Weights of a small transformer language model.
Size: 9 layers, 3 heads of 32 (1 for keys and values), vocabulary 1715, 4.77M parameters.
Architecture: tied embeddings, normalized queries and keys.
Training: 316M tokens, 4815 steps.
Each number is 128 + 24 x the weight over its row's rms, rounded and kept within 0 to 255. Layers, rows and columns count from 0. Numbers have three digits each. The size before them is the row's rms in percent of the matrix's.

# layer 3 MLP down (transposed), 768x192, rms 0.0621, rows 94-112, columns 144-191
094:138115128112128095189130097102102077128226151143084133166042127043109129116156116124119143122129092121124130124129110121150103123146154122154125
091:116174131147081157120103122100148156113122133132131104112124154126135087073131089173126110153123092138115157124106140082112158140124172137186115
097:113148153139095108111143130112095151109174124129110137105170126125101117125135119101071122127127102135177168088116106107156083152089106108152160
100:143113136117140156099138155145167091136160102132091126155119162104138140166112121130133094136127176110135142157116150171104127166156134118037127
095:113123142093099136149120108164081135077124116164118155132135120134139152121114180138126140100156149117132132083097147088127121109101073102110159
101:132115108134147097101141128146146133125047157142204122138112142165154161149141131085123125148130119177096107150117148153125107082104160159109121
094:140124112124131138096165103137155120143113138114149138160138175180149172115146131124151110100081137122101111141119139159119087102165132116135123
106:051152138121127140137123092134070122133115135147124128134112120121120105113125165115172138109112148129168120124065143145142127126127129124114155
096:139130109117123085091134127171104141137045143109140143125124103124153118093139146150088174117118137165120148177141127109130153139131194130152134
100:112095112135140135100113095154138123167176121163109137100147094119143132139072101143153125143158144116119134119117134116123147143140128122128129
104:119137095073109136128149130143137110141120140095082101161125119119111145156101147158128113119126145145126123129150142121136131097114106131128121
102:112122140130117161145080133083119088155108107110140152167154139052144091106142134152113085122157149118090133158168155147120160122167127150133131
106:136109109092125128130099103145136124130213137108126090125137140150098133110149114136124155163141123100145158135113103139136109155087075129153121
097:127119128140155111172150078149150125140197135094159145096145132068174155129142149125114131112140095185094113079120069145146164083125123117129127
093:151147112146126121205103079135118136135220141141136121143113124086138121120130135126092122108132123130144138114126103139113127118125118146101134
092:129137125099109118221141132165136120137162127115121070099099146130136133144160109086138117087109161159115068141150114100139140133115126153122140
102:088114132157129164139130156146121092113161172124139118128106100076175163149116130114142130163149117118179124143142114128103139114129149139136126
095:125133089090127136188125090122123150134186087137132134093142139075118155119120151178108129147096090108158169119119164119132144123114121116102081
099:147109097138138121077114130104130145093156163134111135149147103113060128121128089129103142118112152115127167140124096147140134110154178128125163
# layer 3 MLP gate, 768x192, rms 0.0705, rows 95-113, columns 144-191
084:108082122121140089136104109125104176082112127119100134092147144139157125144146165137139134104090140147101116117141122115163153150156108144112100
095:122183115136120148113153143165127103138116126141125115137152126146119088149127151128098175121142087132123135136096145128149118145151089141120112
099:111126107118139130134145144108111156104126110138121158135174158124123158135140116091167124160117135141141138054128142136129154115135134128144134
103:134148127156127124135144147143141133154131124111151117097136132125099137124104088130126148182120103115138133140176155098151150193121156158156112
099:166122121127124105127129155104151145109129140153162136096143119129143136113151175111105119112157122129113123124141116148078112147121123127075113
097:107095158158099135125137132131114098153113112116161123140119115129124154147136161111120145200158179145121134148139138145155140152118162128102152
114:118127117102125140126130120136098145116126135155158140111118105110110152128103133168091137150175105155127119163117163105146125142154133122114126
099:108115123157097171114159083155134152100103120103123106132114138143092117170162132123127106105130173124111149112146136143151120097145123122119131
108:135106073161124125133106118101125106102122087116147089118123154119144121138122111141117142122113106139129122123128123132115143168156126117097129
099:127122160128091122121099134132143141140111120172085139109124147139078087141120179120172122174174200064103098133137130106132160121116102110159125
093:121107116137150109119114102099116128097127119182113132160160121120134124134108105138126136129152152169172125163119140127155115080107115111139139
102:094118103121162126138131132129142136107121154125156145125129127147160134137099120180124089136114161098124137109114140168110173137121141102137106
098:146115122150136154125119125102108091128102118151158115145165112145136110150100131140133133133120068119145132078101084143128172088153145099081166
098:140158111099155117130138135157091099137138135137094081154155139115141139102099159115142181127149112152163107109103096116118108086139144121153136
099:118137115120123109106102136136116132137111123112105163106098143137138084154122120106163135150117178123121086135164130158104153118120088115138140
097:147101090111112179115105140099110143152116148118141124114097145127146103100135130101166110123112125151114143103139104165173140130127130112154094
104:124103108148103110128135153119113133156104143134116159108170139104127122096136146129132141149115149132136114137146117165150127177137100130093125
097:109108185148120130117132167131137110137115123146097114076073131123178156170133142140160164123163163153120115095146160116142150120131121136127124
114:088154124132085128123123177106081113121135121105104106082140077133148108155101122153114149106157135155135078167102177121132172112146085143122137
# layer 3 MLP up, 768x192, rms 0.0651, rows 95-113, columns 144-191
087:089138128125147099144098158116125138082154130121113138122134137115146146093143114159138133137134128164140153108153154091130102148078176155120133
093:113153140143128133108126124083119163152120169119097125143119156118147118130140205079093103168121122102136160100127143159152162136150121198125150
097:107104161139124170127175173190155139150136070159113079132152130132136124186140118136143132103121151127136128126153115163145162133141162113094118
102:167120128154091164139158107122135151119155109101159119164152162136121096147114113146153129180104152103119172146206159073099131159117114124119116
096:091160089135143150117138106120127133096119155182145125168103131111168155116137109116135122155103125157057097157114174109118120094143141159128135
098:104133118079140101106137148133148144114120125153126141133157162143167130086162113118130140097130094108089125128158100162110084090160132132147141
103:177109188154131150132121137088140121142116093154135161147086145131138133097137106114136143127144126114138125103152131165157130142101136126122144
096:157166104164154101122152103125141114109125105130114114117146125092092136117092108159116168141107114162137134145113110122119128118127241148135139
102:090118102109136123116109141133113169173117141136179127144139136146122116130066103125123140133086146125076131099179094141130101132147127145132098
103:139160131113104146159096116108129121126121118084152208115174113148146182129131155138151116113144135138080130144135136148101146133105149111131113
094:150090104157109147110163126208142112169126132170134148164125109111051081144133098134094150107108176153135160113152112116140119124119177131109119
104:124168096046111140143117116152118077139107124121146151135094111135172148095129159114182128148140107129087158118116142150147128118127056090154148
102:150137111127141168117131113084122082149077168140163107146155128159129102139115121149108116105113103105138165113119124127122163113173095102123151
098:132159096115147100119154147142108095126123135145107087134145121139157148089114147120105161110147125121150120143116109108127112094156151130128112
097:124135100088084112108140149153112106092107117129090164108109158146161119095174087152141122097132171167114102144165137158097111096131157123133162
099:147108151160128119125119126101103160081129144114188132134098104130149097166131108124109092125075101121129118168123166117106109114147135147115148
092:116117136145163149135134112115111074169122144143129141111123104100117116136091130161153168140105097137151128105124164156137121135110110115114096
095:131101160168117124107142117120114133105127137130103109144106088115123120126150147152125151123158128143138185103083110155145155130156127135124182
111:119145126127123123141124151099112129151130159112053135115153097153114122119116131115163128141112127142168110106124135098124125126107151162161131